Each number is 200 + 40 x the weight over its row's rms, rounded and kept within 0 to 999. Layers, rows and columns count from 0. The size before them is the row's rms in percent of the matrix's.

# layer 5 attention query, 256x192, rms 0.1, rows 0-25, columns 64-127
082,203,130,199,203,244,238,227,151,182,264,171,215,237,166,229,240,220,155,252,229,204,191,173,194,161,190,168,178,160,252,208,173,254,162,242,220,210,134,173,240,176,249,216,207,212,192,198,182,214,218,263,253,193,112,211,127,207,251,197,265,299,209,232,222
085,218,177,210,228,226,188,271,151,198,227,176,213,296,136,180,233,136,163,228,249,172,181,210,187,193,112,228,142,169,205,175,178,243,153,149,261,217,154,281,180,100,154,219,182,176,231,119,199,175,241,206,132,212,200,221,252,187,196,262,152,235,167,158,186
081,157,151,233,177,272,223,226,183,239,304,192,151,206,210,212,165,179,177,209,206,196,208,234,189,198,142,184,143,265,211,188,184,233,185,178,185,260,146,149,252,257,196,156,228,182,209,225,185,301,211,158,179,235,189,187,185,231,152,129,228,151,164,271,257
080,147,186,189,218,264,144,217,209,209,137,248,247,133,224,209,217,217,204,159,177,202,182,203,174,216,165,271,206,178,165,174,217,292,169,180,192,223,248,179,243,221,220,242,208,157,223,153,267,224,178,162,227,142,249,206,213,136,263,223,169,237,197,205,166
082,212,111,130,207,264,167,164,263,187,229,203,196,181,165,170,203,171,196,181,274,264,176,284,144,231,224,189,186,187,165,194,160,258,198,218,268,126,215,164,258,153,193,164,177,197,183,180,265,160,272,171,170,123,173,146,215,235,243,205,236,180,234,197,186
087,220,143,180,208,178,185,191,175,124,274,241,208,252,225,231,161,192,139,207,170,176,177,189,176,179,181,191,205,152,141,172,182,153,224,224,264,243,239,233,226,252,144,244,149,202,174,126,166,214,170,235,180,162,203,195,211,215,187,181,230,159,237,199,224
091,172,171,184,235,158,246,188,164,148,154,135,194,187,250,268,191,180,150,170,176,182,254,172,210,138,186,187,211,167,173,326,208,180,249,170,170,203,278,187,148,154,225,198,254,226,180,205,187,189,205,184,193,218,235,189,187,236,189,184,227,212,262,201,223
085,240,188,264,199,228,190,221,149,214,214,190,257,173,187,172,167,220,159,171,169,234,224,222,206,171,139,260,215,201,195,207,176,261,207,204,176,173,193,182,249,220,202,261,195,229,188,198,203,284,171,203,151,217,214,282,238,166,178,204,209,138,319,235,138
094,181,317,173,244,220,253,268,151,188,239,221,170,241,248,181,264,157,152,173,202,165,194,274,132,223,291,231,184,133,253,175,194,105,175,127,216,138,209,263,238,214,231,217,239,198,217,210,182,140,156,228,161,263,178,177,173,175,234,241,154,185,141,226,230
086,157,175,142,203,236,171,244,231,162,228,208,200,260,216,194,180,232,209,254,258,218,219,241,208,152,264,148,283,174,196,221,281,155,223,222,204,158,201,212,156,160,185,136,176,196,202,213,174,154,267,193,237,190,175,158,233,123,174,153,165,154,185,183,179
094,185,238,261,207,189,270,235,168,197,183,240,150,220,155,133,258,239,160,204,261,198,217,136,263,207,216,150,164,267,218,222,146,256,149,148,187,136,136,140,173,260,185,180,138,233,203,273,177,240,179,252,277,163,188,204,245,183,204,147,214,175,226,180,186
081,247,215,181,195,193,253,175,126,264,239,234,220,204,96,205,147,206,194,227,273,241,201,217,232,122,153,217,181,219,189,261,186,179,229,243,186,208,203,119,128,166,169,202,214,237,217,159,254,190,224,249,169,258,144,262,227,238,252,213,218,243,190,253,208
082,215,267,212,177,192,184,199,242,214,217,206,244,79,202,224,238,261,139,232,153,156,204,150,185,191,219,138,227,167,217,170,156,152,243,237,183,123,230,195,158,151,149,195,189,265,236,191,259,223,211,189,164,281,211,189,190,123,201,168,230,203,272,213,215
081,203,190,196,208,212,222,156,118,199,156,254,219,194,173,239,176,177,213,184,182,178,229,185,149,221,192,183,166,236,150,176,255,146,182,191,182,193,264,234,221,225,184,160,221,220,233,199,187,243,197,234,110,298,248,217,250,208,236,106,270,140,201,160,248
087,166,179,242,182,153,166,224,187,228,242,232,132,230,286,170,157,184,285,246,188,180,190,181,144,250,158,170,157,125,200,172,111,200,163,200,191,261,217,180,211,177,234,266,201,244,215,199,165,156,199,247,197,248,226,223,180,224,247,139,169,149,145,169,128
083,187,179,206,203,156,199,149,210,180,287,285,189,207,175,185,259,267,169,137,121,183,172,246,177,186,217,139,88,162,83,243,251,293,153,178,218,154,147,197,213,243,241,196,207,223,196,239,201,215,209,206,216,222,230,141,252,165,150,235,269,219,225,200,225
082,148,227,160,231,179,187,189,209,125,248,225,173,197,187,243,175,204,160,197,265,266,212,258,226,203,182,226,239,276,139,188,216,125,138,168,216,228,253,171,179,206,180,174,256,210,110,147,197,193,179,219,224,192,191,190,257,252,220,305,198,213,188,227,211
087,198,254,162,211,127,251,173,199,234,160,181,138,199,159,269,199,258,236,183,136,175,259,215,260,170,198,221,225,237,135,273,175,206,137,194,122,168,195,252,202,184,183,223,156,192,279,217,220,200,217,222,253,206,219,225,120,197,227,182,280,260,258,201,214
087,155,199,184,249,235,211,153,193,163,219,218,221,214,183,174,232,195,163,285,156,206,207,219,121,151,266,254,208,215,206,213,207,280,237,216,180,204,179,210,196,263,230,188,235,200,206,165,203,191,232,182,190,245,180,170,237,120,226,187,175,159,289,168,253
088,168,180,234,172,222,134,261,177,148,209,202,166,163,212,192,270,191,196,98,173,196,201,178,165,145,176,271,168,236,251,174,196,247,188,244,144,146,201,293,210,245,139,170,153,252,263,193,287,207,189,229,110,145,135,277,255,224,238,234,199,197,157,170,187
077,219,118,232,243,224,178,235,134,339,171,197,157,215,246,238,177,208,206,273,141,187,285,208,240,206,247,246,226,249,233,203,248,235,205,205,211,178,159,174,204,187,203,190,215,178,200,300,230,208,200,107,221,212,193,183,195,214,207,226,182,184,127,199,221
083,196,214,244,163,254,156,185,212,225,102,213,184,131,220,108,242,213,130,144,221,144,199,273,152,176,157,228,189,194,176,214,107,233,256,286,149,229,122,198,203,216,188,181,175,251,161,203,198,209,131,263,216,189,208,177,243,192,195,184,225,174,275,134,231
089,206,133,168,215,180,144,206,266,231,192,216,240,248,219,133,166,227,232,201,212,230,200,223,147,208,147,222,194,256,144,244,117,211,279,142,179,224,213,209,181,239,238,95,131,179,247,141,223,228,218,190,168,302,235,272,226,200,198,202,131,144,166,230,190
084,173,212,154,191,185,125,184,231,169,199,160,164,177,124,130,234,223,160,207,175,190,213,280,161,223,185,235,130,193,207,134,201,185,233,226,236,241,213,214,155,206,212,210,202,225,158,234,205,221,190,250,203,266,146,201,192,218,160,227,284,89,182,199,162
085,231,186,222,218,193,157,181,120,189,127,245,149,161,206,194,200,237,234,208,171,154,90,154,182,183,189,149,248,171,199,173,152,205,247,197,115,189,185,220,234,261,178,200,253,222,200,280,175,130,270,206,214,245,213,218,222,192,246,156,178,208,174,151,240
088,195,189,163,225,166,177,266,272,251,205,205,106,227,195,203,217,200,260,190,249,190,257,221,131,250,128,216,154,148,231,219,172,135,197,218,160,207,250,222,210,139,144,133,157,211,203,238,223,202,224,247,226,153,227,216,173,146,193,246,199,226,161,195,208
# layer 5 attention key, 256x192, rms 0.101, rows 0-24, columns 64-127
078,156,144,115,219,221,149,160,188,182,227,200,127,242,274,188,178,99,288,217,190,202,203,176,244,279,192,250,184,236,185,215,158,131,192,185,222,131,171,182,231,206,157,179,179,227,215,193,229,162,252,230,174,168,204,211,171,197,186,273,197,209,170,143,197
086,164,174,188,138,150,140,78,212,210,250,198,199,202,255,234,246,187,172,175,86,209,125,183,154,222,98,192,196,235,218,153,261,199,191,95,129,190,207,139,238,183,220,244,196,157,210,252,225,195,223,221,177,215,230,176,200,173,266,135,226,244,213,251,219
078,154,188,144,189,225,218,152,229,188,211,184,166,201,238,139,266,141,152,182,188,218,204,291,198,232,247,175,235,202,276,157,123,126,296,296,190,213,248,223,199,229,214,219,207,221,189,199,188,308,194,226,223,183,172,182,204,169,133,118,169,213,215,201,182
076,191,208,225,180,143,312,135,165,220,183,180,217,168,135,229,245,252,191,200,208,182,210,139,239,189,138,185,180,203,222,229,244,169,212,149,243,183,155,132,155,223,202,179,190,182,184,166,198,192,259,156,208,222,168,217,205,227,187,158,161,230,196,177,216
077,147,176,155,200,178,158,219,194,186,248,146,278,244,195,228,247,222,151,212,131,178,181,227,220,258,199,264,155,169,177,239,186,241,168,176,238,245,176,188,204,240,208,207,195,149,182,185,197,227,210,159,276,189,239,256,207,198,205,164,234,187,113,194,261
080,185,242,171,212,220,136,226,138,252,169,209,209,299,184,221,198,268,182,212,197,249,147,180,233,246,230,134,161,194,150,139,218,149,184,184,248,106,171,217,151,146,149,216,245,174,199,239,245,188,259,312,185,211,207,201,272,190,230,155,213,241,181,165,191
080,234,232,212,200,191,200,160,183,254,227,159,224,196,196,234,237,234,195,171,233,162,128,252,234,253,162,183,149,145,175,184,169,198,198,154,171,104,172,149,166,202,216,248,160,175,232,205,196,212,197,248,201,194,190,201,205,203,269,184,180,264,242,170,186
080,190,229,156,205,224,180,133,234,178,221,134,208,207,153,157,192,211,201,200,233,199,258,199,218,172,132,125,155,215,244,229,188,233,224,332,158,174,209,163,105,161,185,159,132,156,214,232,222,218,289,215,169,253,253,93,234,198,152,253,182,214,152,134,235
088,248,265,181,231,192,192,182,187,206,214,244,190,211,265,253,173,250,209,209,233,203,215,239,194,234,222,165,214,198,232,130,219,212,199,200,265,212,177,123,191,197,292,144,278,211,213,250,121,237,216,169,183,215,207,181,224,206,216,147,217,195,183,216,315
077,234,201,157,262,248,185,206,189,184,275,256,229,110,180,233,175,173,207,250,182,267,146,116,151,218,232,306,167,170,234,247,240,207,171,252,235,220,249,162,209,199,234,250,211,169,124,169,291,192,150,230,235,218,229,195,225,153,207,168,164,193,168,184,225
089,193,135,191,163,167,228,243,216,168,141,216,280,218,154,185,169,273,248,201,165,168,194,159,154,214,169,228,250,242,138,210,181,200,216,180,172,160,155,219,210,215,303,160,170,240,245,205,183,277,239,218,149,179,269,237,215,188,221,175,185,185,284,196,179
080,175,216,204,241,243,200,197,158,215,245,221,245,255,221,188,149,179,206,204,166,187,227,214,211,236,169,212,176,132,238,187,151,152,171,262,209,156,196,217,158,147,170,156,167,155,257,149,224,157,211,189,281,195,174,124,145,224,179,173,217,127,175,222,227
078,217,176,203,141,193,259,192,217,236,194,130,101,185,219,175,223,222,197,216,211,199,236,237,228,173,137,194,243,221,206,230,152,176,243,230,157,162,208,190,111,178,248,95,154,182,120,202,251,241,223,195,189,193,200,149,147,154,238,246,198,115,226,213,252
081,149,187,149,281,194,169,136,220,223,195,151,203,222,151,217,172,134,129,213,231,173,177,175,207,184,189,220,238,155,198,212,284,179,255,183,229,181,151,173,187,184,200,200,174,199,207,124,205,201,151,164,231,211,209,215,188,173,170,184,205,242,222,214,152
079,173,216,163,208,241,198,157,200,250,190,185,190,207,194,187,217,191,202,104,147,103,188,206,216,192,216,231,208,214,221,241,203,197,201,269,227,199,202,209,268,216,224,226,206,221,185,183,210,216,225,232,119,168,180,175,167,222,153,182,167,216,198,216,254
078,211,226,181,188,233,282,223,251,198,213,125,173,189,172,188,253,185,259,205,139,249,223,135,260,87,207,191,185,215,174,255,184,174,278,195,161,177,196,219,219,169,223,143,213,235,236,229,239,220,175,194,241,176,76,173,169,200,255,229,244,261,199,198,174
081,236,172,183,124,199,96,214,189,235,211,211,230,174,203,137,88,162,191,225,198,163,191,233,180,143,201,207,262,180,231,206,214,198,203,237,210,194,259,284,275,225,236,214,246,192,272,207,203,200,191,149,153,190,170,166,209,232,164,169,221,215,229,201,178
083,226,265,245,149,189,144,196,164,210,189,173,221,211,152,183,211,252,207,177,177,194,252,289,226,228,224,116,194,292,216,182,206,228,190,229,189,281,175,173,198,204,157,158,208,157,170,239,201,185,233,249,223,187,193,97,251,243,79,166,295,125,194,214,197
082,245,217,212,189,269,155,324,201,225,227,190,185,237,216,193,239,228,164,251,194,212,191,172,219,258,179,136,251,276,266,157,238,227,234,248,187,140,163,152,207,195,148,212,141,213,182,199,193,259,192,139,204,226,278,238,253,243,248,264,182,166,222,224,198
083,270,153,223,174,168,238,158,167,162,191,152,234,230,253,150,158,153,166,209,166,200,195,214,221,247,215,120,190,219,165,254,218,216,261,188,206,244,238,162,255,227,264,238,173,196,125,232,210,134,158,194,178,132,226,254,200,200,173,237,265,232,241,281,139
082,205,241,99,195,158,143,257,167,162,172,167,183,166,135,159,188,216,227,249,146,229,214,192,207,211,168,201,223,177,262,147,181,196,138,226,263,138,99,208,224,153,276,227,241,191,214,144,149,256,217,257,162,272,168,152,228,177,148,247,217,211,202,231,193
078,223,207,252,197,185,247,236,223,181,229,235,194,267,177,281,253,246,241,199,181,191,238,274,222,192,217,298,279,251,237,260,237,190,192,142,223,207,185,222,197,208,199,233,220,227,188,249,299,193,216,182,159,246,159,191,208,129,208,236,160,194,199,277,197
089,234,206,262,218,129,175,190,147,156,254,219,238,196,211,187,242,183,162,184,254,186,129,208,186,166,217,269,208,206,262,161,146,255,222,283,197,182,179,221,187,156,224,165,153,228,287,211,233,184,290,208,166,190,207,259,254,181,226,243,154,251,187,194,146
077,231,181,150,185,166,273,247,168,172,269,196,223,236,195,148,289,160,240,237,218,188,204,215,121,171,168,164,197,186,199,194,250,221,186,107,274,206,185,222,162,187,174,244,246,155,217,226,58,191,265,252,147,171,262,146,227,130,203,196,207,245,177,251,240
083,182,255,177,166,181,219,227,235,217,181,130,204,229,175,154,217,206,246,201,228,167,235,183,182,217,238,189,211,182,258,176,183,179,191,156,246,155,228,169,115,177,174,310,163,156,155,210,124,226,198,255,244,217,214,169,267,154,237,216,100,194,200,181,208